Each number is 50 + 15 x the weight over its row's rms, rounded and kept within 0 to 99. Layers, rows and columns count from 0. The size before them is the row's rms in percent of the matrix's.

# down: layer 6 MLP down (transposed), 1536x384, rms 0.193, rows 305-357, columns 192-255
# up: layer 6 MLP up, 1536x384, rms 0.18, rows 306-357, columns 192-255
down305 091:64 57 49 59 50 55 42 60 59 41 50 57 27 55 24 55 39 32 57 50 53 49 47 27 54 13 50 42 54 49 64 21 51 58 32 74 48 74 73 82 38 40 49 59 57 39 46 61 44 43 38 49 51 44 35 82 41 25 11 45 44 53 37 26
up306 100:22 47 61 58 40 59 58 47 52 40 43 64 45 60 43 65 58 32 51 62 30 38 44 57 44 61 62 21 73 68 62 79 35 58 29 44 56 09 48 55 37 26 41 52 62 56 58 31 41 37 48 47 16 24 30 70 64 24 34 39 44 38 46 61
down306 098:37 42 48 42 72 39 40 60 46 61 73 30 45 59 48 34 42 60 51 69 46 57 68 45 55 43 32 58 66 44 39 41 69 88 28 71 73 37 28 24 38 33 40 48 45 71 69 49 64 37 37 28 39 64 28 62 62 49 53 28 50 43 58 65
up307 089:30 73 83 45 42 40 48 40 60 63 72 74 24 70 46 91 44 29 49 36 55 71 31 52 39 65 47 74 20 59 54 31 47 67 30 77 30 65 35 55 48 41 40 63 52 54 74 82 60 63 51 59 31 37 42 33 41 50 32 24 36 24 67 56
down307 084:52 62 64 03 65 47 63 66 32 51 54 43 55 65 72 60 35 70 43 64 52 62 52 80 58 26 63 49 51 50 67 32 23 57 65 70 37 32 45 30 41 56 51 65 37 42 11 74 31 25 48 70 55 57 39 54 73 18 84 39 60 69 80 44
up308 097:36 95 34 41 37 93 53 49 29 46 66 56 66 47 65 38 70 56 57 58 52 64 33 45 37 41 23 51 62 45 41 50 20 53 83 45 57 45 47 43 32 62 48 59 74 80 53 50 40 48 44 55 58 54 41 38 69 70 51 38 51 55 53 52
down308 098:59 33 48 48 63 38 29 39 56 39 60 72 66 45 55 63 52 30 59 58 66 55 51 56 49 37 80 43 55 35 33 48 53 38 60 76 41 30 49 74 59 57 49 29 53 72 88 36 60 32 41 43 73 60 28 54 47 32 49 38 00 51 20 57
up309 102:18 44 58 48 60 42 37 45 88 34 37 57 56 37 58 45 41 71 62 52 79 66 69 54 58 76 40 49 53 65 49 49 67 36 48 31 54 54 48 62 66 50 51 38 59 55 61 51 32 45 49 65 54 16 60 44 60 55 54 56 33 48 25 37
down309 096:36 38 33 32 35 67 16 43 27 37 50 21 37 42 67 59 84 54 20 56 56 67 67 65 59 52 33 60 63 71 29 39 61 51 41 58 38 64 59 49 31 37 58 68 31 49 44 64 37 39 59 59 72 59 50 48 49 63 56 41 52 63 35 74
up310 099:88 41 44 54 48 31 42 33 38 43 37 70 61 53 38 49 68 34 35 54 39 53 56 80 60 54 43 39 67 34 38 52 52 79 65 83 57 62 62 54 56 51 23 66 66 74 28 69 38 46 52 61 40 44 78 53 63 36 53 69 55 79 62 48
down310 100:69 41 41 50 43 62 89 35 74 56 83 56 47 47 55 54 48 41 22 44 34 49 58 24 63 57 58 36 41 50 54 37 43 44 63 60 50 51 37 27 60 56 62 52 38 53 48 56 60 43 48 42 59 70 34 53 61 42 62 43 74 60 42 68
up311 098:66 89 61 49 63 72 32 58 65 47 31 68 62 46 41 71 70 21 46 51 63 44 57 53 34 55 40 53 21 36 54 67 19 59 41 64 44 60 73 53 57 66 87 69 53 53 45 46 49 46 53 45 67 26 64 36 54 67 91 57 56 55 60 43
down311 094:33 54 46 78 49 56 16 42 78 55 41 39 16 47 31 64 65 37 50 25 34 83 42 12 51 29 21 25 31 49 19 58 55 21 27 49 62 54 34 57 74 76 58 48 35 44 57 59 39 55 47 67 38 72 70 61 46 51 44 55 60 58 48 42
up312 107:56 61 44 37 53 35 47 60 67 77 44 59 60 52 67 62 80 47 29 47 65 44 72 52 43 37 47 55 53 42 73 71 57 50 40 77 38 53 89 53 72 61 51 35 43 86 21 62 46 80 70 59 44 52 35 63 62 72 56 61 49 62 56 41
down312 114:59 44 40 56 39 63 23 62 66 48 35 70 58 13 43 65 41 51 59 43 56 44 55 33 44 45 37 37 40 41 68 63 70 55 24 84 45 57 53 59 59 45 53 33 53 21 55 62 53 57 55 69 77 73 61 66 41 35 61 62 55 61 41 61
up313 106:37 55 52 41 42 52 71 55 88 62 48 59 69 52 69 33 72 28 62 55 72 55 61 29 35 85 39 45 40 59 52 53 48 49 31 48 55 25 61 70 32 77 44 60 61 51 57 31 39 67 69 45 41 51 49 74 67 53 52 45 79 43 20 80
down313 104:33 45 60 65 45 64 43 78 72 74 62 58 56 24 43 50 55 35 83 43 32 35 55 56 50 62 49 61 17 66 43 55 60 42 39 35 47 55 45 69 44 66 62 47 45 77 49 59 36 69 58 46 85 52 57 53 63 53 49 49 35 33 41 61
up314 105:48 50 41 52 26 46 49 61 56 43 40 54 64 47 83 41 45 64 64 56 81 61 52 56 42 77 45 69 37 55 67 54 38 31 61 41 56 45 52 25 43 85 41 52 73 66 11 47 54 44 48 59 52 36 49 41 51 51 28 58 51 43 59 51
down314 105:59 76 36 62 45 47 77 40 41 35 53 58 41 58 67 55 70 52 57 29 61 67 53 57 63 75 54 71 66 44 48 36 32 32 40 40 41 49 61 29 61 59 51 46 59 43 45 74 43 63 64 64 44 37 73 46 68 39 61 64 61 25 63 41
up315 099:64 68 41 43 50 59 33 73 57 50 40 65 47 42 58 57 66 58 59 60 66 27 46 44 58 56 36 50 48 51 52 58 31 51 64 45 39 54 55 33 54 27 39 54 30 53 45 58 71 41 38 32 70 26 63 53 67 50 45 78 69 46 68 31
down315 087:47 48 55 47 58 26 67 37 45 42 52 38 74 71 59 48 32 52 48 62 18 54 51 56 52 90 46 32 58 56 42 51 47 26 72 36 62 56 67 57 47 70 31 61 45 37 75 48 53 46 43 56 44 55 69 50 26 76 40 50 61 39 68 50
up316 114:26 45 69 70 63 52 76 53 76 75 53 26 45 56 72 59 62 46 33 44 58 71 70 37 25 34 39 70 68 46 59 48 57 27 56 65 38 45 68 86 76 67 48 29 58 52 34 34 46 60 13 49 46 36 55 30 60 33 72 37 53 35 46 66
down316 087:57 59 46 52 61 69 51 61 66 66 39 38 53 62 56 62 21 54 46 42 49 73 35 53 52 38 36 54 53 57 28 74 45 78 44 42 53 73 61 58 50 58 46 83 74 50 22 62 60 64 45 39 49 44 55 46 51 51 50 50 57 47 52 53
up317 101:33 59 14 50 67 55 53 35 56 48 30 56 48 53 40 38 30 54 52 32 83 76 66 65 43 35 43 72 66 49 56 59 63 50 73 49 53 35 61 48 60 47 55 56 57 39 83 72 72 40 49 51 23 77 20 70 55 50 47 70 65 48 48 52
down317 100:51 39 50 51 56 57 38 56 36 56 66 72 48 50 16 55 34 72 36 13 44 52 41 62 51 41 96 60 57 40 42 14 20 87 49 54 60 63 32 57 43 45 77 53 46 57 46 74 64 32 72 42 66 39 39 48 70 56 48 57 67 65 50 63
up318 100:63 54 20 54 44 65 60 73 43 40 58 49 31 58 33 55 30 42 35 53 49 29 54 40 65 43 25 48 36 45 34 42 41 32 63 60 52 64 88 37 53 72 39 53 41 52 28 57 75 34 59 57 37 63 40 34 72 62 71 33 46 62 47 42
down318 105:62 25 49 64 51 42 27 00 33 41 34 14 57 51 47 41 42 77 44 54 46 45 39 45 53 59 76 78 74 42 47 15 63 87 30 51 60 50 40 37 44 37 47 70 46 59 63 76 69 67 43 71 37 58 26 55 61 46 60 51 42 47 62 71
up319 105:56 51 49 71 43 33 42 61 54 62 51 71 89 42 61 80 42 55 38 55 65 53 42 56 45 52 53 49 20 67 94 61 46 38 19 40 37 32 54 59 40 71 53 47 76 53 33 45 46 59 39 62 29 43 36 58 40 39 32 58 72 38 55 45
down319 085:56 58 68 38 36 53 48 48 61 55 54 79 56 33 48 55 34 48 50 60 57 37 50 86 50 27 66 67 39 54 54 49 62 60 66 53 47 33 57 38 36 38 37 49 70 57 64 64 62 75 75 39 68 76 52 31 50 64 32 28 41 49 77 61
up320 099:70 63 57 91 51 58 54 70 20 46 51 41 64 36 25 45 51 48 61 60 28 60 66 50 54 47 33 26 87 32 66 77 50 40 50 75 43 49 15 26 41 44 48 37 53 40 75 51 38 30 58 71 69 31 38 49 65 57 46 50 36 52 31 48
down320 101:81 39 43 36 46 59 30 54 37 29 59 62 70 61 35 45 29 43 58 46 48 71 46 96 66 46 21 71 64 53 45 41 66 25 38 45 31 33 77 40 45 39 35 41 49 72 59 48 48 36 40 26 59 56 50 56 60 47 47 71 60 13 47 37
up321 094:41 46 58 35 49 98 51 33 81 58 39 99 65 72 41 50 42 47 57 60 40 29 32 60 55 49 57 45 50 52 52 74 52 57 61 45 53 52 50 57 42 56 62 59 43 51 81 32 50 65 57 39 37 35 47 79 42 51 88 48 36 48 55 60
down321 095:45 69 30 61 63 55 53 69 54 72 61 49 47 57 67 48 44 28 48 40 42 70 65 52 54 99 28 52 24 42 54 40 31 50 68 29 48 67 50 54 57 40 78 60 52 31 65 57 36 59 66 48 30 43 47 62 41 57 31 54 48 44 55 61
up322 086:44 65 56 54 53 51 59 51 30 94 59 68 32 41 55 41 67 40 34 52 73 62 55 53 70 39 32 42 55 27 49 68 54 57 61 46 42 67 52 66 41 37 50 48 45 70 45 38 65 40 52 60 58 62 75 36 31 62 34 63 22 65 56 44
down322 093:37 37 70 39 69 23 52 15 69 59 49 58 36 66 61 67 52 54 30 47 39 71 57 46 43 36 49 57 36 45 58 54 56 77 46 37 67 57 48 21 47 50 72 28 48 43 42 29 33 48 60 62 17 56 54 43 60 39 61 35 44 31 60 26
up323 106:60 19 29 66 51 31 88 48 56 76 29 51 61 49 46 69 63 33 57 37 71 62 40 51 57 44 70 33 50 29 40 89 33 87 47 70 47 34 57 52 44 34 46 67 26 78 55 83 49 37 56 23 55 43 85 38 69 67 62 37 44 36 45 36
down323 106:63 55 75 42 54 42 51 49 49 36 59 66 52 19 50 27 37 39 34 36 67 45 73 28 63 36 52 58 67 50 58 41 50 60 52 53 32 49 49 32 49 54 63 75 59 54 63 50 78 45 48 68 50 69 67 38 31 27 35 55 47 50 47 60
up324 103:25 46 50 49 83 29 43 56 60 33 29 40 50 58 54 64 55 44 73 67 53 56 41 59 66 47 36 49 43 37 55 41 32 44 18 52 33 31 45 52 41 55 44 37 55 66 49 66 62 46 30 52 39 13 45 57 43 66 58 76 37 41 61 75
down324 104:39 45 55 34 51 55 67 75 61 29 77 37 46 56 59 47 68 46 42 48 46 64 48 36 59 39 53 60 49 57 35 68 65 30 22 35 35 55 68 42 59 60 51 30 42 70 27 63 37 24 50 49 47 76 39 44 42 65 41 51 48 73 40 37
up325 096:56 61 64 30 49 37 64 67 58 53 61 53 25 68 24 43 57 71 37 24 50 53 38 58 78 51 40 62 55 70 74 41 51 37 58 53 44 52 65 36 57 32 58 29 52 78 37 57 36 56 71 62 49 31 49 40 52 71 24 45 20 83 29 48
down325 100:42 58 46 54 70 33 56 58 34 36 67 54 56 70 38 71 54 70 42 58 44 44 63 68 73 50 30 47 43 77 21 49 40 51 67 55 65 53 19 49 72 40 66 55 34 37 31 55 42 30 46 34 44 60 48 63 54 51 57 72 38 50 50 63
up326 091:59 45 45 39 31 35 49 59 45 56 55 54 59 33 52 70 46 46 40 66 64 61 39 65 42 36 64 59 38 36 45 65 54 55 57 53 23 34 66 50 49 62 45 28 69 53 22 37 53 55 45 55 50 30 44 72 50 68 70 44 41 42 57 55
down326 085:70 38 65 59 44 49 39 24 21 39 64 46 56 56 51 45 43 39 44 66 58 26 70 45 74 40 72 55 65 53 36 37 51 69 69 38 63 68 54 57 24 46 43 34 55 58 26 60 63 40 53 42 70 42 63 53 80 42 59 42 66 56 68 36
up327 104:58 37 53 72 53 50 58 42 56 50 71 81 92 56 39 52 59 39 47 56 63 82 43 66 51 40 46 34 32 70 50 53 50 45 35 25 34 57 58 49 66 51 25 49 76 70 44 30 23 29 47 62 38 46 55 55 51 60 60 77 37 39 23 47
down327 092:66 56 50 51 63 42 38 41 44 36 44 56 68 49 23 42 58 65 67 67 64 61 43 82 59 40 45 41 45 24 50 36 84 48 61 47 54 94 71 53 68 45 37 61 48 59 60 32 30 32 45 39 34 63 33 38 67 48 48 39 57 41 46 33
up328 104:45 36 41 38 57 62 60 23 49 45 21 56 54 64 37 25 60 78 44 55 54 20 56 44 52 50 65 59 37 50 47 39 64 46 68 35 78 39 56 47 53 39 47 48 34 73 55 41 50 65 53 54 42 65 33 66 75 70 40 50 43 76 67 31
down328 105:49 52 53 65 55 41 30 75 35 16 72 34 63 62 53 50 51 48 54 32 30 34 51 64 37 58 63 80 51 43 51 36 39 46 30 75 29 67 41 64 68 62 59 33 54 63 62 38 48 27 48 62 65 53 54 40 58 56 75 44 38 53 57 41
up329 089:61 77 30 35 39 68 73 38 51 35 59 82 57 58 19 46 35 47 52 40 29 60 54 35 49 34 46 60 54 41 49 45 36 15 54 43 26 75 54 76 30 54 45 53 72 42 47 49 71 66 54 38 65 37 37 47 40 73 40 31 48 51 67 30
down329 084:57 44 54 72 51 64 51 31 39 51 18 28 44 46 48 38 47 61 45 65 52 39 53 62 74 42 63 21 58 25 42 20 49 31 47 48 57 40 48 54 50 27 52 43 81 50 60 58 62 24 00 81 53 32 18 38 52 42 72 52 70 43 38 33
up330 100:44 61 51 40 44 45 35 62 63 77 60 63 54 49 90 37 33 56 76 69 61 53 37 48 67 44 34 14 46 73 54 58 52 45 52 61 38 47 46 49 33 60 24 54 67 41 43 57 54 45 33 48 71 39 56 16 60 56 35 41 29 49 49 42
down330 111:42 61 48 51 38 59 48 30 44 66 43 54 59 51 52 68 25 44 48 57 62 41 63 51 62 61 50 61 35 75 54 08 51 37 69 44 63 70 17 65 33 75 61 46 31 26 31 65 41 28 44 44 23 53 65 45 47 37 57 40 48 49 37 30
up331 100:51 73 57 33 48 42 61 31 70 86 40 48 40 57 24 50 74 44 54 55 31 22 48 41 39 44 44 44 40 43 62 54 49 44 29 53 57 71 62 52 66 44 58 68 36 45 46 37 44 44 60 47 65 40 66 84 47 47 34 36 55 30 51 54
down331 103:38 33 61 65 45 36 37 59 75 35 33 48 42 47 73 88 39 50 57 61 14 41 45 51 52 71 52 42 69 62 52 72 64 60 53 43 64 42 30 52 63 40 44 74 47 53 46 37 52 46 81 75 66 32 38 49 62 25 45 61 38 73 46 43
up332 104:74 51 52 87 66 68 70 61 62 59 41 63 23 46 53 60 51 54 64 51 77 27 35 52 45 32 62 19 39 34 04 39 48 58 61 63 60 66 59 61 58 63 69 47 48 21 29 27 38 31 46 41 29 60 30 46 33 47 62 47 61 62 32 49
down332 104:38 66 80 68 01 45 45 58 61 56 74 50 35 58 55 56 91 33 31 39 40 62 24 58 74 58 39 49 67 24 33 26 35 49 40 52 59 77 27 54 44 29 49 63 45 40 33 24 50 47 64 69 64 45 60 63 56 54 41 29 76 50 60 34
up333 098:48 66 54 32 43 38 70 54 71 55 51 55 61 66 61 51 60 48 33 60 43 69 58 42 66 33 60 24 48 35 33 37 46 47 48 25 58 63 28 33 43 51 19 41 68 58 22 19 65 73 37 35 65 74 60 56 46 41 51 63 36 51 58 61
down333 097:26 37 72 55 75 77 46 55 60 34 79 54 43 38 57 50 37 29 57 29 39 44 50 52 19 63 67 51 46 63 54 65 63 56 51 75 46 68 44 35 57 36 91 51 39 66 26 63 60 51 40 35 61 59 20 45 36 52 39 24 35 46 32 49
up334 097:47 40 56 73 19 28 54 47 77 46 25 42 37 58 56 59 53 52 69 59 63 52 42 67 40 51 60 16 71 59 60 65 41 62 41 66 52 37 71 69 66 52 37 62 43 63 50 38 59 52 28 51 47 37 48 41 31 52 39 33 48 73 22 72
down334 098:64 86 36 43 40 41 48 46 52 57 75 56 84 88 55 60 68 60 31 40 60 59 69 53 46 48 53 52 29 32 50 34 71 59 24 33 60 32 78 44 29 50 41 36 32 54 24 53 57 65 40 44 50 82 27 61 73 68 39 57 73 47 53 47
up335 145:63 57 38 23 43 47 66 53 61 43 54 59 39 40 55 40 60 51 46 56 54 57 55 64 37 55 71 72 52 58 45 58 31 57 44 44 23 45 46 37 42 38 56 51 40 66 56 49 39 36 63 91 44 39 45 42 43 45 59 52 58 79 46 94
down335 119:64 32 12 33 63 53 49 85 41 55 62 62 58 61 22 42 54 39 67 69 62 82 69 60 42 55 63 50 40 47 42 45 41 71 56 40 58 61 56 61 73 71 56 61 55 60 66 57 41 47 62 87 59 82 57 65 32 44 38 47 63 73 50 79
up336 104:64 72 41 50 35 35 52 66 29 54 50 46 42 42 59 34 73 56 51 48 28 64 24 50 55 38 53 46 40 69 39 40 51 52 54 39 64 52 26 60 46 67 32 46 30 57 48 57 38 40 48 44 45 89 20 43 73 73 45 28 70 48 59 51
down336 111:42 69 48 49 35 36 32 63 88 46 27 49 25 30 48 72 73 60 37 59 25 42 52 65 34 53 59 43 34 69 39 37 61 42 59 50 27 49 53 64 46 47 49 60 52 80 44 37 29 40 45 43 48 76 56 64 55 33 68 62 51 55 46 47
up337 109:57 54 56 24 75 44 68 35 54 55 23 80 42 36 61 59 57 57 48 04 68 46 65 59 33 60 42 74 24 46 62 59 46 59 45 46 26 64 40 64 52 48 34 69 57 41 74 24 15 69 52 41 56 50 41 67 14 50 68 36 49 55 52 43
down337 103:59 53 46 50 44 59 67 58 76 48 35 37 50 52 79 47 32 34 54 46 44 70 70 40 53 70 66 47 59 43 43 52 46 61 65 37 33 35 35 59 38 44 56 42 46 53 44 31 14 50 66 50 38 53 32 27 80 53 52 49 71 78 33 23
up338 099:48 43 53 68 40 57 54 35 68 73 45 69 44 65 53 43 46 65 54 33 23 43 69 44 75 26 76 24 34 13 63 70 49 61 54 37 37 58 63 57 71 76 56 55 59 41 23 54 35 65 59 48 60 31 47 51 37 79 30 34 55 43 43 52
down338 100:51 32 40 29 80 74 46 44 48 64 63 32 44 52 67 71 27 54 44 49 66 48 70 69 61 31 74 45 37 39 61 47 81 43 49 43 58 62 26 37 71 36 66 42 54 57 57 47 73 74 63 38 35 48 45 83 62 61 19 53 52 39 58 82
up339 103:55 37 48 77 30 64 63 59 25 52 60 73 31 60 63 53 38 50 60 31 48 52 57 66 55 36 43 51 63 70 35 44 64 66 51 89 44 64 72 46 44 27 46 62 59 25 41 20 70 30 52 47 56 43 36 50 14 42 68 55 45 42 19 52
down339 106:69 39 25 39 46 68 52 39 45 50 62 61 60 55 47 39 58 48 53 42 36 34 13 33 61 48 69 50 51 52 59 65 41 54 38 57 18 53 69 50 54 57 65 40 48 63 48 54 28 47 76 45 50 54 76 56 62 58 42 53 55 56 51 36
up340 101:37 57 41 53 65 43 42 63 37 72 32 41 53 59 48 51 55 29 46 47 40 72 42 35 73 23 42 43 42 36 56 48 49 47 42 63 52 32 45 67 56 38 46 31 74 39 30 27 44 45 26 78 59 32 45 33 48 58 59 73 49 39 24 66
down340 082:56 70 32 65 58 72 56 45 48 22 41 31 38 59 44 43 44 57 59 32 50 55 62 62 44 55 45 53 51 89 37 66 43 51 51 66 33 59 56 68 55 53 43 51 54 60 40 44 38 48 58 47 45 70 54 66 14 47 44 68 73 54 52 61
up341 100:44 48 35 56 55 09 45 43 33 63 40 67 52 65 47 49 55 64 53 72 41 46 61 41 57 47 31 85 47 73 44 45 36 51 45 60 44 51 62 37 50 64 54 43 20 48 22 68 50 72 35 45 45 32 49 44 40 48 47 26 80 56 44 43
down341 106:33 39 65 47 55 54 48 28 60 70 35 59 44 26 41 71 30 79 31 27 50 38 33 53 75 62 50 29 71 73 74 29 38 70 64 64 33 75 36 50 52 47 36 29 66 36 31 42 55 42 39 70 65 15 69 36 56 40 42 42 63 60 36 57
up342 103:35 51 49 40 31 68 62 33 69 51 32 45 60 50 54 25 60 50 43 58 49 56 35 38 22 60 42 40 45 63 54 42 39 62 64 17 61 58 57 60 42 40 54 77 69 40 65 61 77 49 33 26 66 26 76 34 75 56 58 58 57 48 60 45
down342 095:63 62 64 40 42 38 48 76 67 30 78 45 31 49 29 44 43 46 46 56 71 35 42 46 56 47 64 34 51 46 54 51 64 43 44 56 66 60 62 50 57 38 59 94 45 26 56 54 46 28 57 42 31 81 28 66 73 22 49 65 72 57 46 55
up343 094:31 20 58 69 53 42 69 45 61 57 68 43 18 49 49 42 31 59 72 29 44 56 66 32 24 42 07 83 60 38 60 22 46 44 26 52 36 71 52 56 45 47 60 57 46 38 62 45 59 28 72 55 55 37 71 09 25 23 75 50 42 62 18 48
down343 091:52 49 55 56 44 70 52 50 45 42 41 40 46 55 36 55 60 22 29 37 61 38 43 56 40 24 65 49 72 46 32 47 40 55 47 65 49 60 51 52 52 62 49 66 62 54 44 55 21 41 33 75 71 35 55 33 25 54 47 65 44 49 58 59
up344 099:24 47 77 60 42 49 53 49 58 61 39 63 49 68 81 36 31 71 48 38 45 47 61 59 35 53 60 54 37 62 45 39 67 62 44 58 68 67 40 45 35 31 31 35 69 41 69 35 63 54 47 27 50 49 51 35 75 57 48 73 29 16 40 45
down344 097:41 57 60 26 51 43 68 38 27 72 41 86 62 57 50 67 57 63 25 46 58 56 53 29 29 63 60 49 42 76 28 40 12 60 72 62 56 53 34 47 48 30 40 51 54 65 23 51 56 57 69 52 42 62 36 48 28 46 12 69 55 66 25 42
up345 093:56 53 58 52 61 59 48 40 37 29 35 75 42 33 71 68 59 56 21 50 46 24 54 51 34 55 66 47 80 31 40 42 45 56 60 52 55 53 41 43 71 64 66 61 48 31 37 42 59 49 45 56 51 31 41 77 33 44 48 70 59 47 50 49
down345 096:62 45 39 49 62 46 39 34 41 75 66 67 32 62 51 62 46 49 45 19 47 67 62 63 81 57 63 56 40 71 38 48 42 33 46 75 71 35 39 46 55 85 71 48 58 47 48 66 51 65 65 55 44 67 34 61 49 57 55 51 44 72 63 60
up346 105:61 38 76 53 42 45 30 20 86 35 56 79 58 46 45 68 43 32 43 36 82 29 56 48 52 51 80 76 49 63 40 29 36 25 46 45 89 62 45 74 64 75 56 36 47 41 84 52 58 49 39 90 63 50 33 39 32 54 67 52 72 45 38 45
down346 099:49 56 54 54 69 32 62 38 72 50 78 60 39 42 78 51 36 39 43 63 47 37 75 48 47 63 50 62 51 65 19 64 43 28 52 51 45 62 16 56 44 84 36 43 22 69 28 64 60 58 75 78 37 72 38 57 69 57 35 42 49 62 29 61
up347 112:47 49 59 42 63 65 65 52 54 50 54 72 56 24 53 59 39 67 57 71 30 58 28 65 56 21 75 69 52 45 73 53 37 69 79 74 32 32 24 40 38 59 19 52 87 33 39 59 66 54 37 56 56 44 39 57 54 45 54 40 46 45 66 42
down347 082:70 53 49 45 61 43 42 43 38 64 54 60 70 56 48 43 39 64 30 58 42 52 59 64 46 46 74 52 54 29 53 27 51 51 68 69 50 63 37 33 32 63 33 50 67 79 30 68 61 55 69 74 35 54 39 41 52 37 58 30 58 47 45 46
up348 108:43 40 51 42 67 74 57 44 43 47 35 38 65 49 57 32 50 35 58 47 50 59 40 34 38 35 26 37 83 34 47 48 73 26 91 16 74 37 46 18 75 28 54 45 39 45 60 47 46 36 38 57 52 71 38 31 56 81 63 38 36 70 33 53
down348 111:58 46 66 49 40 32 32 45 43 36 58 52 72 53 79 29 45 68 65 73 58 71 50 48 62 31 37 60 90 39 59 32 46 54 38 57 51 44 28 42 39 55 31 65 50 38 35 73 45 54 45 51 71 50 59 60 75 53 44 40 71 41 23 46
up349 100:63 37 39 84 80 47 56 59 57 49 48 38 69 77 42 31 54 31 49 46 64 46 24 41 66 51 50 35 29 53 20 57 40 37 33 48 60 42 89 62 34 31 67 75 56 29 42 46 31 90 53 35 30 09 42 63 42 55 51 77 57 80 30 60
down349 108:24 54 64 62 38 66 49 52 55 51 46 41 43 36 65 56 56 37 46 75 15 71 46 68 45 76 86 57 65 63 51 63 29 30 47 44 59 23 40 50 33 41 42 55 48 30 38 46 48 54 48 69 52 49 55 83 73 66 55 33 73 35 67 41
up350 095:51 44 56 42 45 58 52 36 64 46 56 51 55 64 55 38 51 62 54 48 54 55 61 79 53 23 50 51 72 69 61 73 72 48 24 58 53 43 74 46 65 53 54 57 68 59 41 72 60 59 46 58 39 63 58 39 57 20 53 73 31 59 35 78
down350 095:20 52 68 71 71 39 27 62 49 80 58 55 43 40 25 39 59 51 28 58 63 55 42 39 50 59 56 50 62 68 23 30 54 56 22 49 49 60 50 79 44 66 44 64 65 44 77 80 71 53 47 93 65 63 42 66 75 61 59 42 73 40 82 54
up351 084:59 39 70 68 37 21 58 58 61 59 31 34 28 65 24 25 34 88 41 75 49 55 23 51 67 22 56 81 35 78 68 22 40 26 55 59 30 67 66 38 80 56 52 49 70 64 69 51 41 57 40 39 49 47 35 36 38 42 68 43 59 65 62 45
down351 088:55 34 45 52 70 71 51 53 73 54 25 52 37 49 70 60 41 46 57 25 37 38 42 40 27 62 37 41 64 50 44 82 71 50 36 45 52 74 33 55 38 58 54 54 57 62 32 49 72 48 69 75 58 32 21 76 38 40 53 39 49 41 55 58
up352 102:49 46 63 64 33 53 59 66 69 43 40 51 59 45 46 44 64 60 32 56 54 28 59 70 48 68 68 37 51 58 49 62 44 48 61 49 44 66 36 55 55 69 55 62 59 52 34 26 68 40 55 43 61 39 83 45 42 43 34 64 30 41 56 74
down352 078:46 62 76 24 62 52 52 31 53 44 27 26 39 66 45 39 59 51 51 41 49 66 36 74 63 79 39 33 42 66 28 63 43 26 51 34 32 59 38 49 48 34 76 62 21 58 59 55 50 69 62 67 25 51 54 41 36 66 44 38 61 60 57 48
up353 101:46 47 53 60 60 50 64 56 18 35 48 75 46 53 44 44 53 69 65 57 31 47 47 40 51 45 53 48 67 60 48 46 40 57 50 64 45 41 41 59 54 77 47 38 42 50 56 32 50 46 83 44 31 31 63 21 43 64 58 54 60 41 44 53
down353 098:49 27 42 30 31 48 52 56 53 79 35 64 49 63 43 25 54 46 19 75 56 35 37 69 63 47 56 28 79 56 52 39 61 48 34 61 40 32 58 43 41 58 35 45 53 57 59 39 41 26 30 28 53 47 34 47 67 31 77 54 54 33 23 44
up354 109:44 53 58 41 37 17 46 55 57 26 49 48 26 55 44 63 55 69 79 40 57 41 41 45 72 42 43 47 40 33 47 36 43 41 34 52 46 29 74 58 12 74 38 66 43 66 25 46 63 22 36 52 55 38 68 29 48 37 75 26 60 37 58 76
down354 105:47 64 40 62 83 90 48 47 62 67 64 53 58 64 69 41 51 42 29 30 40 60 72 47 48 37 41 68 70 37 66 24 74 33 53 41 36 57 58 51 43 58 43 55 41 51 45 42 39 15 46 67 65 82 46 35 57 45 57 62 66 55 48 58
up355 096:39 50 50 51 57 59 54 57 47 80 55 51 54 60 14 43 45 47 58 54 38 45 46 33 30 54 52 30 42 90 51 50 53 36 33 34 42 49 75 59 63 46 32 57 40 30 59 43 48 62 52 78 47 55 35 34 38 58 39 99 38 56 43 68
down355 096:47 51 77 82 68 71 42 58 69 54 51 37 27 43 86 32 84 76 35 29 83 60 56 75 45 43 81 38 68 36 27 42 47 33 34 70 43 69 37 24 16 41 61 60 39 31 56 80 57 43 45 45 85 55 76 48 64 53 48 50 44 41 38 36
up356 100:46 41 53 04 54 29 56 52 55 30 77 47 37 55 61 52 72 50 44 33 74 83 47 38 54 69 51 58 58 68 24 67 48 40 40 35 35 15 47 53 54 42 49 45 65 67 54 41 51 45 57 26 71 44 40 47 59 83 26 41 39 38 45 51
down356 105:52 50 61 24 82 57 52 34 36 38 45 42 52 37 32 68 51 59 39 65 41 36 79 80 44 49 64 79 57 60 22 53 53 46 61 52 47 35 31 75 58 19 48 40 21 48 76 55 48 30 42 38 50 69 48 47 45 45 16 70 34 60 55 63
up357 090:69 37 52 44 34 58 69 50 45 69 38 54 42 36 48 53 39 34 57 75 52 66 48 49 22 17 49 40 71 37 58 60 54 67 35 33 90 55 40 49 41 27 49 58 35 41 65 39 39 53 42 54 54 51 65 44 66 50 35 41 30 55 53 43
down357 097:56 34 58 76 54 61 55 46 33 49 42 08 30 41 59 55 58 72 59 56 69 40 51 75 56 38 70 89 62 66 42 45 44 29 50 45 59 48 20 34 35 26 55 38 51 47 33 86 55 48 58 42 50 54 44 44 54 49 44 13 42 48 44 51